Weights of a small GPT-style language model, trained from scratch on English Wikipedia.
Size: width 384, MLP 1920 quick GELU.
Each number is 128 + 32 x the weight over its row's rms, rounded and kept within 0 to 255. Layers, rows and columns count from 0. The size above them is the row's rms in percent of the matrix's.

# layer 6 MLP down (transposed), 1920x384, rms 0.193, rows 1736-1788, columns 128-191
size [ 98  90 107  99 100  97  98 111  97 104  93 102 104 103 107 101  95 100 100  94  88  85 102 111 106 102 102  98 106 102  96 100  96 111 102 103  94  97 104 100 109 100  98  86 102 104  99 108 105  96 101 102 100]
[[151 106 168 138 154  76 134 134  39 219 136 126 137 143  93 150 125 135 173  95 133 155 153 148 119 136 122 102 170 113 105 114 144 185 110 136 180 120  87  81 161  79 124 149 133 123 146 129 158 118 122 153 135 129 152 136 147 167 122 164 157 100  47 150]
 [137 110 125 143 133 138 125 113 113 162 135 188 154 118 141 115 126 104 149 131 105 116 151 101  90 153 138 171 177 131 155 127 117 152 136 161 169  92  72  60 132 146 133  86 130 127 139 122 157 104 114 146 132 107 201  97 129 180 107 126 139 131 106  91]
 [108 105 160 119 147 110 117 107 101 177 140 116 131 150 131 156 103 159 102 132 197  87 130 127  84 154 115 142 153 129 132  94 145 111 113  73 193 138 141 151 136 150 103  95 126  94 109 140  49 152 149 116 106 173  97  98 151 175 105 110 100 165 215 182]
 [108 142 123 131  96 155 155 147 146 162 103 117 119 130 120 170 177 110 155 139 141 125 181 127 119 152 197 105 120 126 165 118 146 142  99 104 158 128  43 113 115 134 101 112 130 102 120 118 117 117 125  60 139 107 113  85 131  98 135  87  91 130 101  33]
 [111 151 160 114 158 129 108 152  98 117 165  93  90 160  78 112 109 117 173 165 180 121 120 175  83 182  69 115  77 133 166 125 163 143  92 125  81  83 106 121 162  79  80 114 161 123 166  75 166 121  91 143  82 125 145 165 148 118  43  90 162  89 103 119]
 [127 152 176  93 117  69  41 144 180 163 138  71 159 116 167 124 163 131 157 128  94 152 163 144  93 132 128 189 182 111 130  94 155  48 120 128  94 113  22 166 179 157 192 136 133 154 137 117 139 133 104  82 142 189  98 124 165 148 190 115 161 134 112 104]
 [107 140 115 148 129 130 167 142  62  96 134 143 118 153 133 107 131  98 195 159 168 122  82  70 196 132 146 153  82 124  74 102 135 152 137 111  95 187 154  76 145 129 138 143  84 154 122 141 150 118  77 172 108 108 112 124 137 112 109 106 106 104  58 114]
 [146 118 181 148 104 164  74  79  75 126 125 138 141 153 156 100 183 162 103 141 135  78 147 101 137 158  88 141 182  70 117 157 123 110 124 105 127 120 121 128 109 141 155  73 153 150 124 127 134 114 123  62 163 116 135  57 158 134 114 118 129 151 167 119]
 [ 96  83 114 128 205 106 149 121 163 176 165 100 147 119 135 100 147 140 138 165 109 111 101  99 147  92 140  80  90 155 196 127 128 150 136  98 120 155 124 195  94 189 130 156  84 174 134 152 131  92 115 124 174 140 110 114 167 114 103 108  92 150 183 151]
 [157 120 150 121 141 124 160 111 176 140 144 154 144  87 158 108  75 117 105 183  92 157 124 119 191 121 119  78 159  78 128 162 165 160  73 183 145 139 129 102 163 138 127 129 179 125  84 136 135 106 125 132 198 131 107 100 146 152 173  52  83  83 174 113]
 [129 165 148 184 120  92 193  67 160 141 101 176 115  61 148 112 132 205 152 123 171 158 136  98 162 140 117 142 131 180 171 133 127  86  58 136 144 140 164  96 116 131  95 153 127  95 129 103 109 133 116 156 125 184 156 159  66  85  88 159  90 171 117  64]
 [131 141 182  89 172 142 154  82 126 108 154 138 143 154  87 113 100 144 120 157 123 183 114 138 144  99 115 136 146 159 149  76 135 124 152 133 124 165  95  79  64 129 152  97 105 117 121 125 161 189 130 163  61 177 173 125  81 130 123  61 114 148  93 145]
 [ 73 102  79  88 137 120  92  86 144 149 137 188 126 134 129 148 131  94 158 133 168 109  88 144  91 139 160 142 106  82 151 131 113 172  76 155 110 125 124 108 127 104 163 129 164 140 161 146 145 142 111 141 101 124 162 119 140 134 160 150 149 121 123 146]
 [158  94 138 126 131 158 155 152  81 129  92 122 144 148 100 113 169  83 118 114 155 125 102  96  96 154 166 131 145 170 109 174 135 102 106  75  75 117 181 161 181  94 104 173 108 124  69 100 148  97  92 104 107 147 141  91 134 107 146 154 104 153 109 139]
 [ 44 132 175 145 229 110 100 135 192 182 111 147 120  86 100  78 120 103 199 168 113 123  98 130 154 168  68 111 166 106 102  95  82 172 103 132 151 137 182 112 180  97 100 102 159 172 156  81 119 167 181 129 102 188 164 166 190 128 134 121 179 132 150 127]
 [120 158 123 168 148 140 102 153 139 206  56  64  80 145 127 104 144 137 165 170  89 180 155 110 134 112 103 129 143  87 120  86 147 153  96  99  95 172 156 169 150  63 167 162 118 213 126 155 122  97 116 161 131 130 200 129 153 139 193 110 115 146 127 184]
 [ 91 140 149 160 164 127 159 113 148 180 102 113 159 139 213 152 104 132 148 167 137  91 132 140 132 115 145 101 103  33 112  88 104 113 120 119 135 150 119 164 105  94 193  85 130 202 134 144 126 136 117 192 153 139 104 145 138 103 204 180 124 115 182 147]
 [ 95 140 160 100 123 136 109  51 153 150  96 190 150  70  53 131  65 102 175 129  96 117 145 120  82  92 136 122 144 103 122 145 111 166 112 167 171  92 142 162 138 144  91 115  78 143 151 148 144 117 106 123  82 138 130  68 152 136 105 119 103 106  91 152]
 [180 109 185 107 141 115 110 161 163 124 122 136 165 133 154  48 135 143 136 108 121 108 103 138 174  89  79 164 166 181  89 105 164 166  32 128 115 144 142 139 176 116 185 119 158 121  62 187 163 152 158 154 125  76 154 157 110 174 154  90 150 101  93 171]
 [121 149 171 126 185 124 119 124 129 115 120 199 133 131 118  80 110  99 100 193  83 157 149  84 140 100  95 139 133 197 122 130 155 162 133 125 140  97  97 129  96  66 117 135 152  56 121 160 120 159 173  98 152 127 121 156  89 131 151 127 129 148 120  83]
 [128 177 108 132 150 129 144 125 134 140 141 127 115 152 108 154 162 121 169 166 100 139  94 155 137 163 130 118 167 122 137 142 133  68 163  90 163 174 114 121  79 153 146 140 144  69  68 198 151 123 130  91  56 201  83 141 133 104  78 129 141 111 162 137]
 [132 143 100 145  90 164 122 150 138 119  88  50 165 148 135 168  51 127 156  88 128 169  99 134 143 101 204 190 128 151  89 123 144 159  76 104 138 180 109 143 130  49 143 136  93 125 202 104 115 106 157  89 123 118 105 139 104 114 134 192 150 129 128 157]
 [103 119 137 175 139 139 153 127 106 194 145 153 138 102 167 114 134 102 101 134 185 100 181 108  89 149 108 161 127 139  97  64 119  75  79 154 183 185 145 156 140 124 110  98  85 165 165 148 122 128 112 143 155 122 127 131 172 132 160 161 146 140 121  98]
 [ 93 181 131 189 187 137 107 153 178 120 135 133 101 124 155 145 148 229 184  98 160 139 129 106 109 117  96  98  99 195 121 183 132 191 164 162 115  96 137 134  59 117 173 113 136 119 164 134 129 148 143 135 169 139 133 108 189 196 101 121 104 137  99 148]
 [144 110 143 120  98 139 137  98  98 119  35 108 100 104 145 157  64 134 153 130 126 128  95 184 101 154 143 156 183 127 165 150 129 154 127 138  91 158 183 135 110 157 123 110 147 130 140 142 152  96 147 162 203 210 166 132 142 109  81 123  42 107 147 122]
 [187 142 147 111 168 215 100  62 109  57 118  75 132  87  67  80  99  99 152  77 117 107  83 107 154 119 125 115  81 126 128  75 159 185 104 139  74  28 103 128 110 116 126 166  84 174 125 175 150  68 181 145  84 148  97 120 101 120  71 141 135 108 139 118]
 [193 118 114 177 162 102 168 144 130  84 166 195 122 164 111  69 138 115 146 137 126  83 140 119 168 181 129  95 117 100 119 135  99  77  83 117 156 112 126 131 167 151 173 118 123 103 186 135 142 192 157 106  85 113  81 106 165  97 100  80 119 119 166 149]
 [143 157  88  52 145 138 126 168 128 150 130 149 112 133 110 171 173  57 153  94  97 122 103 105 147 106 101 175 182 134 109 170 227 130 159 134 132 126 102 104 132 106 143 105 111 167  96  96 141  62 108  93 152 102 157 120 104 130 129  95 100 141  77  89]
 [195 105  75  96 132 130 102 135 149 130 138 103 168 123 153 184  65  98 116 146 151 109  77 188 143  77 190 142 152 142 127 123 126 174  98 123 155 164 104 155 130 127 119  70 118 112  84  74 154 143 131 119 133  62  98 122 172 144 134 105 162 110 198 131]
 [134 159 140 121 112 110 192 167 121  75 171 102  73 127  85  68 112 206 114 104  74 143 110 102 154 176 102 102 178 158 103 163 152 135 140 102 194 115 101 165 106 100 135 126 191 175 132 144 110 129 168 134 154  74 184  93  83 119 144 157 120 124 149 122]
 [ 99 129 116 108 156 135 130  98 104  89 129  77 117 138 109 127 132  74  87 106 132 108 108 185 136  63 112 143 119 120 153 152 172 102 156 120 153 146  96 208 101 146 157  93 134 203 161  13 152 136  56 149 116 113 159 103 130 119  99 156 142 121  67 124]
 [118  62 139 119 109 134 153 107  96 135 113 145 125 132  85 134 144 156  53 161  91 167 133  96 151 141  92 168 114 127 144 215 182 146 115 114 128 137  66  69 135 162 103 157 133 109 143 124  73 136 108 173  84 140 123  79 107  96 102 120  73 193 126 174]
 [177  91 148 142 171  93 157  76 149 125 120 160 120 185 143 154 114  94  76 106 162 125 119 133 127 154 154 123 152 145 162 107 131 180 130 128 106 154 145 104 169 100 135 102  27  49 148 175 100 132 116 116  87 108  95 160 175 159 101  78 179 144 168 140]
 [115 165 170 111 104 131  99  88 148 142 176 128 174  97 151 109 147 134 117 129  75 123 175 150 132 130  62 193  51 222 165 147 107 150 116  47 166 146  99 144 186 108 119 137 194 126 157 154 138 129  86 132 108 137 140 119 155 171 133 140 146 177 159 107]
 [192 113 231 130 127  60  91  77 155 131  92 112  97 157 135 117 130 119 149 155 212  80 136 118 183 159 102 124 186 143 131 125  80 157 107  86 207  59  79  96  95 172 153 108 173 129 165 118 138 137 103 184  92  64 171  93 172 116  98 101 179  89  90 148]
 [ 96  75 133 140 168 167 130 115 112 159 131 122 110  91 174  93 117 130 173 137 122  58 166 136 114  97  50 121 134 141 127 107  80 202 121 157 131 179 103  92 142  98 191 160 138 198  93 147 148 116 130 159 145 114 237 116 125 131 121 200 137 160 173 130]
 [136 157 127 177 111 102 144 114  86 132 167 127 168 158  98 185 123 166  85  89 123 180 102 103 128 109 133 125  74 154 125 162 155  85 120 171 164 172 120 153 144 142 118 119 104 111 134  95 173 114 167 143 100 149 174 131 129 123 114 118 192 148  82 132]
 [131  97 158 137 145 142 133  86 136 157 120 148 183  74 145 153 118 202  81 138 160 127 167 175 121 153 156 151 110 130 109 134  96 174 103 111 121 163 141 143 110 156  79  98 147 119 107 155 186  88 119 100 126 130  79  82 111 169 133 123 136 109 141 122]
 [117 138  86  62 134 163 131 146  93 106 147 101 174  83 205 168 175  98 131  84 144 136 125 178 140 145 123 146  79 104  99 121  91 115  88 115 113 171 115 136 144  87 157 156  98 109 145 164 150  86 210 137 145  80 151 130 127 176 103 105 106 160 103 154]
 [167  87 111 113 134 105 175 163  65 163  89 150 112 155 154 166 181 123 111 131 128 122 143 109 140 182  96 124 105 221 129 164  72 125 131  93 187  58 142 115 113 185 115 176  99  93 108  99 119 143 175 182 150  80 118 140  94 140 130 116 188 109 138 116]
 [136  98 144 177 157 104  74 108 153 145  81  80 139 149 159  94  87 142 135 132 136 143 136  87 106 119 113 179 169  97 148  91 165  92 203 154 124 124 119 140 127 116 138  90 135 136 115 153 102 120 137 119 137 150 121  94 129 144 135 168 115 192 177 152]
 [168 106  82 191  98  80 128 121 122 128  82 173 121 117 120 119 168 180 100 151 139 122  55 162  95  67 179 177 166 114 136 108 157  78  74 156 180 119 163 184 175 116 182 127 119 139 128 155  93 117 112 113 115 162 172 173 126 122  28 120  61 110  57 124]
 [130 178 133  94 165 133 163 113 138  56 115 111  91 208 148 181 161 103  98 121 146 138 134 102  80 115 107 173 120 163 140 107 165 109 104 160 147  75  75 136 111 129 141 149  89 144 139  93 174  93  85 140 183 166 132 107 143 167 160 154 124  78 208 115]
 [132 137 114 116 123  57 116 176  99 130 108 137 154 139 143 104 164  95  87 145 144 131 141 156 123 127 178 122  81 173 150 123  93 132 139 135 132  88 195 121  98 148 188 137  94 142 115 166  96  85 105 118 114 127 108 161  66 137 175  36 105 127 142 147]
 [136 175 140  84 125  74 135  76 176 141 131  77 108 136  86 129 104 103 157 138 146 112 149 102 139 129 107 110 113 128 145 132 132 128 116 123 135 143 140  94 125 149 142 135  80  83 151 162  96 111 139 171 192 143 133 139  91 161 100  58 152 162 115 128]
 [ 93 100 146 145  99 120 146  81 163 141 114 145  96 227 118 167 101 133 165 105 123  64  94  97  94 120 118 155 152 127 139  96 131 122 109  98 111 127 118 130 203 146 110 141  87  66 157  73 127 130 126  65 124 136  99 172 130 155 125 162 105 107 179 104]
 [ 87 131  99 176 125 135  92 179 102  83 178 115 102 163 140  83 155 104 125  98 134 196 119 121 134  95 115 167 141 124 135 136 146 194 112 130 151 158 142  97 144 133 184 161 136  92 119 173 134  69 183 110 114 107 108  81 104  73  96 150 114 178 159 135]
 [140 151 114 142  98 150 119  85 149 151 155 157 112 117 162   4 117 131 104 120 130  83 140 134 109 126 108 178 146 161 129 145 107 114 147 164 109 124 114 146  79 138 127 129 119  88 127 133 164 151 175 179 120 113 139 139 163 125 101 115 141 107  84 132]
 [171 159 186 117 136 200 102 143 165  78  72 113 147  44 143 146 170 162 122 135 146 136 142 150 187 117 176 135 120  42 116 119 152 172 132 158 133 139 164  68 127  94 128 152 213 132 102 106 137 131  93 179 107 133 102 114 138 124 125 113 126 111 148  65]
 [101 104 130 123 162 158 102 137 112 160 141 137 116 105 151 130 141 124 181 143 150 158  90 161 150  94 136 206 168  88 140 145  99 143 113 113  87 154 132 176 197 171 134 125  81 134 157 157  98 109 152 167 120 226 116 168 124  67 140 116  73 105 125 131]
 [155 138 142  70  85 188  38  77 173 143  82 112 104 146 168 116 158  76 133  64 160 165 163 114 162 170  63  57 121 135 101 147 141 110 129  80 141 151 135 187 157 165 184 125 137 157 158 171 136 148 133 151 151 115 115 161 116 136 155 117  97 129 123 148]
 [142 131 125  62  85 116 173 101 100 165 119  90 127  33 217 114 117 113 128 106  79  69 198 147 146 138 110  73 148 156 152 106 158 170 100  81 121  88 115 116 151 122 129  89 144 192 111 128 137 128 155 142 102 121 117 130 118 152 147 112 123 135 152 126]
 [ 91  85  80 146 130 166 131 158 138 118 104 158 129 174 133 134 102 150 163 126  93  96 141 145  72 161 112  67  96  64 150 169 132 109  75 121 151  81 125 149  80  65 124 127 127 144 170 135 158  95 150 128 120 121  96 158 106 124 115 165 154 129 104 190]]
# layer 6 MLP up, 1920x384, rms 0.181, rows 1737-1788, columns 128-191
size [ 92  98  96 102  99 101 104 100 106 102 105 100  99 100 106 104 102  97 105  97  85  96 104 110 105  99  98  99  92  97  99  98 110  98 106 100  96 102  98 108 100  98 103  97 109  98 108 103  93 105  93  96]
[[159 148 123 155 142 115 205 153 145 123  93  97 129 182 136 129 158  99 143 130 123 172 184  91 135 111 121  94  96  59 114  99 104  86 115 142 135 102 106 164 153 151 113 127 141 143 173 139 155 109 128 118  69 113 148 161 143 144 136 114 128 123 168 191]
 [ 53 168 133 161 124 180 117  85 146 124  94 111 155 124 100 141 131 142 129 114 165 102 171 131 147 125 207 189  91 118 107 103 110 114 143 117 148 115 149 124 102 149 121 121 113 126 169 124 164  80 108 130 114 166  94 143 166 106 108 178 155 103 132 174]
 [110 138 104 151 138 153 120 219 210 128 133  84 136 155 151 148 120 182  95  77 122 140 136 139 102 153  97 131 134 182 165 184 105 101  94  77 171 113  87 131 170 128 153 101 174  93 118  87 110 128 159  79 168 189 204  97  97  90 143  95 109 114 135 134]
 [161  91 126 140 140 152 131  96 109  58 108 136  89 130 145 148 161 193 137 146 131 123  86 122  71 169  68 137 205 171 166 118 105 146  88 115 151 139 132 116 141  92 121 155 157 107 144 142 116 130 102 130 137 148 145 125  93  96 127 161 112 124  89 157]
 [121  80 120 159 131 128  87 162  81 148 108  98 126 117 129 144 159 136 132  35 115 120 163 136 161  71 132 177 157  94 116 121 170 133  80 123 122 120 112  86 130 127 154 164 157 104  71 113 128 126 237 108 143 142 111 131 138 111  97 134 181 174 148 104]
 [118 149 148 187 135 145 207 121 113 143 142 191 159 153  39 173 145  91 135 155 112 128 137 126 119 143 150 208 114  88 137  66  94  97  83 138  92 122 161 161 122 179 187 160 157 165  80 145  63 155 127  99  69 133  89  73 125 103 134  96 118 126 142 161]
 [132 102  84 116 153 166 103 131 106 129 136 157  80 148 125  79 149 124 167 126  86 111 163 116  84 157  78 130 115 115 130  79 118 133 123 171 149 166 170  86 105 128 112 100 118 108 137 123 167  94 107  91  84  98  97  84 144 127 132 128 115 102  96 109]
 [ 98 182 187 183 162 127 118 172 123 116  90 154 130 167 108 122 137 152 175 177 107 119 140  97 135 106 121 126  88 202  99 121 148 133  64  41 135 110  80 107 111  60 181 138 178 109 139 168 137 120 121 142 121 158 162 113 136 114 140 145 130  90 110 160]
 [180 110 126 132 189 107 107  92  96 158  91 191 167 105 161  99 119 109  56 164  99 100 158 132  86 179 103 144 179  90  85 125 144 160 124 158 206 143 135 137 153  98 154 129 124 122  94 142 129 117 130 136 154  39 112 129 157 177 119 135  99 137 121 113]
 [ 82 126 146  83 172 133  86 177 139 168  79 125 134 118 165  85 154 186 143 108  63 138 107 134 112 148  69 133 134  55 175 175 161 191 124 166 112 131  73  91  73 167 178 147 141  87 186 134 106  95 174 146 154  98 127 131 165 108 119 151 118 133 127 126]
 [156 108 124 145  93  92 160 111  79  64 134  99 140 205 109 176 149 175 181 122  40  66 165 168 157 109  73  85 169 106 163 148  93 104 140 182  76 129 113 121 139 153 120  92 168 131 141 154 147 131 113 145 103 142 101 148 112 118 107 136 124 103 115 135]
 [129 123 131  64 159 144 145 173  99 113 154 122 116 132  92 143  86 147 111  92 111 172  89 155 133 117 144  76 184 159 129 102  98 125 132 148 102 155 102 145 125 158  98 119 147  91 106 148 116  95 112 162 148 104 102 127  65 135 134 115 183 214 128 167]
 [153  85 134 136 112 148 129 192 113 130 143 171 151 140 138 117 116 166 193 139 152 151 109  74  70 187 107 116 114  91 134  84 128 133 186 119 134 109 125  72 157 105 150 110 170  79 131 129  75  73 179 150 128 175 175 109 158 102 154 144  88 129 110 173]
 [123 159  87 112 173 101 131 116 136 128  86 135 151 118 169  83 167 131 162 130 171  86  93 112 139 121 183 173 116 128  95 132 107 111 141  94 119 120  99 155 172 106  96 169 127 161 149 100 137 148 126 136 160 100 146 218 179 156  72 163 159 221 128 152]
 [122 136  96 140 163 138 120  77 127 180 143 113 175 186 120 142 165 173 168 129 125 172  69 116 173  50 171 138 115 116  81 141 152 142 147 142 135 115  81  77 115 172 103 159  57  79  92 180 134 133  13  78  77 160 108  88 132 171 162 155 157 146  90 159]
 [138  76  63  64  88 121 112  93 179  96 145 139 106 170 152 158 127 105 119 116 134 141 113 129 179  63 179 114  88  84 142 107  82  98 103 148 111 177 115 170 117 152 110  65 245 149 138 148  72 127 112 128 165 111  82 152 120  98 153 121 171 143 107 191]
 [ 97 122 138 145 126 147  96 123 151 156  78 129 107 147 116  85 137 104 137 114 115 159  62 160 121 176 129  82 159 120 151 114 136 126  95 124 137 103 146 182 109 170 129 127 124 109 131 151 131 202 151  79  86 171 174  77 139 123 146 152 115  94  50 109]
 [138 100 106 116 155 158 179 111 180  85 147 124  93 139 191 151 102 132 128  98 130 163 128 134  55  86 124 123 149 137 154  94 188 140 105  98 159 186 180 121 113 132 173 131 139 124  97 128 135 145 173 147 163  91 105 106 182 123 131 170 179  83 154 161]
 [132  80 114 149 180 160 150 152  87 146  82 176  78 139 130 108  63 187 132  92 126 114 116 126 131 136 136 124 163 163 170 101 142 126  93  93 146 118 144 110 101 143  90 142  83 142 105 206 144 109 152 132 159 100 130  86 139  97  74  80 153  86 152 177]
 [145 131 149 100 107 152 170 118 190 103 105 128 105 185 177 156 152 105  76  89 149  58 102  97 160 130 153  92  86 126 172 193 142 165  87 114 134 121 153 159 149  74  82  94  96 105 145 131  83 132  81 127 147 100 128 143 124 152 153 112  64 111  71 146]
 [129 183 148 143 152 129 139 128  99  95 175 119 122 103 160 155 120  95 142 118  91  96 118 124 158 182 115 108 164 112 129 184  49  68 140 106 140 152 125 127  82  92 130 119 114 133 139  95 164 122 114 111 176  92 131 182 160  58 128 147 126 160  80  81]
 [ 84 122 171  66 154 100 188 123 170  84 147 100 171 103 152 157 116 156 108 186 106 152 179  69 113 106 134 169 183 115 135 132 166 127  87  72 165 129 126 109 155 125 157 136 160 108  96  79 134 149  90 100 153 161 133 161 109 158 117  70  67 102 115  99]
 [104 144 121 102 159 123 153 142 116 186 145  51 126  81 132 131 124 184 132 104 149 111 173 125 126  89  99 139 125 146  82 146 126 103 157 120 170  80  89 119  92 125 151 104 158 115 120 117  97 156 145  69 102 160 159 134 168 128 134 167  98 170 154 138]
 [133 106 124  87  82 102 138  78 163 140 100 165 124 126 124 130 120 152 118  96 148 115 123 107 119 177 167 148 130 140  62 145 119 162  42 113 100 162 105  74 159 135 137 125 154 110  55 128 142 125 142 145 150 113 126 108 172 103  75 141 175  73 143  79]
 [108  96 149 110 130 136 115 113 141 141 123 119 241 132 121 132 119 153 142 124 148  87 116 170 148 219 128 146 157 118 154 178 146  93  87 117 124 160  98 104 151  89 163 124  98  65 102 141 103 146 102  98 136 144 142 215 164 105 127 135 116 112 115  75]
 [ 92 144 100 164 110 154 184 105 135 103 118 155  76 102 134 124 128 127 165  90 160 123 135 191 124  91  79 170  91 166 106 112 109 127 125  89 106  99 149 193 110 132 161 107 136 103 141 162 193  92 113 121 110  98 149 127 154 146 135 109 126  94  80 159]
 [117 127 136  83 115  88 155 146 145  83  85 237 105 113 133 122 173  77 111 133 163 120 120 127 151  78  64  84 200 156 128  93 115 101  93 127 118 126 183 116  64 121 168 104 111 166 127 129 145 139 141 158 145 120 130 132 112 171 149 167 172 165  99 149]
 [122 149  87 129 145  39 164 125 158 104 116 114 159 161  69 171  80 162 106  94 178 103 125  68 158 104 124  65 138 134 107  86 142 106 142 130  57 127 119  76 136 133 113  94 144 111 150 123 149 146 125 103 118 122  63 163  86 120 131 149 188 126 155 136]
 [102 169 155 108  76  97  95 181 130 135 115 123 113 163 119 167 138 136 172 152 131 112 150 180 127 210 130 146 198 176 131 141 108 119  74  87 109 122 128 184 124 108 183 117 109 172 160  95  87 163 107  84 165  85 131 171 121 128  94 156 151 155 134 117]
 [129 127 132 136 154 149 134 145 113 101 160 136 126 122 153 166  92 134 140 117 140 118 113  82 152 124 124  78 124 122 100  81 123 110 131  85 159 155  96  49 109 160 129 159 113 138  89 121 119 115 172 158 139 137 110 100 158 140 169 119 200 139 158  99]
 [109 137 146 145  89 144 143 156 188 165 130 148 111 154 115 132 153 103 175 127 177 199 120  88 144 147  77 203 130 102 143 159  98  82 157 126 114 149 102 154 159 162 159  94 112 167 158  83 121 167  69 115 153 142  89 154  77 182 127 169 140 174  32 104]
 [136  50 141 138 179 124 125 137 137 173  42 157 141  95 143 136 107 150  96  79 162 149 143  87 119 160 109  92 146 151 160 126  93 117 117 192 149 145 137 171 152 110 113 137 145 125 117 152  80  88  82 125 119 152 134 127 118 152 149 159 170 154 102 170]
 [113 178 144 125 123 167 154  74 179 142 186 125 123 122 137 151 136 110 124 134  91 140  83 155 115 120 110 133  66 135 149 118  79 153 122  96 141  91 175  71 133 109  92 128 169 137 174  83 144 147 121 138 217 145 125  97 100 129 104 148 131 152 125 124]
 [ 55 152 154  95 156 149 104 123 173 107  33 146 141 168 106 138  72 129 144  81 128 121  85 146 170 118 147 185 116 142  96 160  83  74 103 134  56  91  74 109  67 102 142 107 161 144 145  82  89 133 125 110 131 145 135 186 132 115 111 149 117 168 125 167]
 [157  95 128 120 136  93 133 131  92 153 186 136 151 106 141  55 173 146  95 161 154 132  84 123  74 129 182  83 159 161 133 104 123 188  56 147 138 190 142 147 104  89 132 126 152 154 165 129 127 139  83 131 112 153 122 107 175  65 127 149 116 215 165 135]
 [118 132 148  92  83 203 133 165 121 116  87 169 167 172 180 158 135 166  89 143 213 105 109 140 108 141 118 107 125  88 145 145 115 134  54 134 143  95 110  91 136 107 107 107 149 103 132 153 139 105 157 161 161 197  98 124  74 187 162  69 118 184  95 140]
 [133 104 134 173 157 120 166 130 124  96 143 151  87 137 135 171 110 151  96 115 170 152 115 174 105 180 125  99 127 130 162  91 134 103 135 152 129 123  78 183 136 158 110 121 190 142 145 114 215 126 162 128 103 196 125 149 157  85 154  94 131 162  99 175]
 [ 98 117 159  78 125 116 156 146  73 182 136  80  80  84 174 206 110 152 153 152 143 105 148  75 147 138 160 136 136 124 144 166 138 179 135  98 134  85 128 149 204 117  78  90 115 164 219 126 152 129 114 182 172 115 151 103 139  81 158 113 182 132 138 119]
 [ 96  71 114 140 139 104 112 199 117  73 135 157 143 137  73 126 113 133  99 187 168 143  78 137 148 127 134 141 129 159 124 153  81 121 152  69 140  81 108 194 135  96 178  77 172 137 147 131 161 150 148  98 151 146 153 139 117  89 161  85  87 114  91 118]
 [192 102 112 134  82 118 130  99 151 131 124 145 137 125 122 117  88 140  91 154 132 158  68 168 113 168 132 105 135 162  95 116 149 161 105 124 202 111  74 152 130 181 107 105 141 129  99 207 163 133 125 139 183 143  96  96 130  75 141 159  89 126 167 165]
 [142 172 144  74  87 143 145  85 126 143 145 143 174 171  55 134  73 113 130 121 119 124 131 116 153 140  82 100 130 110 154 170  71 107  87  90 143 126 138 147 118  81 123 110 155 120 156 128 206 131  47 129 107 166 159 177 121 127 145 115 154 117 125 111]
 [117 116  90 113 121 122 131 121 186 147 135 225 158 142 107 141 118 201 163  80 102 112 132  61 190 157 130 116 136 113 163  95  97 128 104 103 181 132 160 173 126 117 132 105  75  94 158 124 140 170 114 132 131 117 184 143 108  71 136 109 142 138  90 127]
 [188 114 105 127 145 149 119 108 120  81 156  47 112 160 115  96 155 134 145 167 119 118  76 128 117 118 139 137 214  56 164 140 110 134 174  78  98 106  78 105  67 146 141 123 142 126 161 119 103 135 120 145 135 110  99 142 138 110 183 126 145 139 114  70]
 [119  86 103  84  91  98 119 103 144  80 171  62 119 138  84 137 175 192 122 183 191 146 126 145 118  71 141  99 196 109 124 156 189  81  60  96 136 115 127 118 169 151 102  97  83 124 121 105 145 132  73 121 167 172 110 149 144 137  88  66 107 106 117 165]
 [141 108 182  93  77 150  80 133  90 165 193 108 166 103 120 135  88 159 122 120 120  54 122 130 158 126 124 139 131  86  91 154 163 129 121  70 131 110 144 133 131 137 119  86 136 119 129 195 103 120 126 166 155 201 148 114  71 113 172 167 160 165 128 141]
 [138 111 173 148 134 176 149 135 146 128 123 136 168 136 201 100 117 102 129  71 132  94  67 109 164 113 140 129  95 166 122 115 142 130 135 108 133 107 100 105 180 139  93  88 137 118 159 176 110 165 124 124 159 135  52  70 165  76 170 162 141 131 142 164]
 [186  86 194 161 115 174 144 209  87 102 128  96 167 150 171  84 170 113 117 129 113 132 139 191  77 160 151 124 159 154 133 105  80 190 106 119 129 156 143  78 124 108 138 149 106 180 157 128 134  93  69 125 152 145 136 118 158  86 139 101  95 128 219 106]
 [116 141  97 112 141 147 126 177 200 106 130 123 152 106 149 160 125 100 161 132  71 144 160 112 193 134 110  77 111  83 151 196 162 149 105 150  82  72 157 171  90 183 109 131 138 157 121 105 147 178 128 124 142 100  88  98 134 133  94 106 153 132 110  96]
 [ 90 117  89 116  83 131 148  94 124 165 148 119 133 166  51 153 151  70 135 141 108 143 102 152 169 138 104 116 158 176 177 160 106  92 169 159 125 126 156  83  76 117 112 161 124 153 186  93 127 107 110 160  89 129  46 159 223 103 102 173  56 116 170 137]
 [139  60  83 172 109 176 192 133  96 117  94  99 122 146 153 102 136 109  88 109 118 143 115 127 136 198 174 134  67 105 175 137 104 116 116 153 118 144 125 154 188 155 124  93 142 144 114 156 115 147 150 190  99  82  87 146 133 157 128 165 146 107  92 186]
 [204 189 106 185 180  92 177  85 115 107 131 183 148 138 161 188 133 189  97 146 136 147 126 142 106 128  40 176 101 143 121  71 125 105 205 166 147 128 108 129 118 175 111 152 148  94  94 133  84 124  65 150 201  64  88 168 140 206  83 107 129 120 160 100]
 [112  87 113 218 120 143 167 179 113 128 138 152 180 135 115 121  70  91  99 135  89 100  95 161 113  90 106 116 121  89 163 119 104 181 164 153 145 105 144 108 132 130  93  89  97 154  56 102 105 138 130 131 130  94 105 153 114  53 106 136 101 116  81 120]]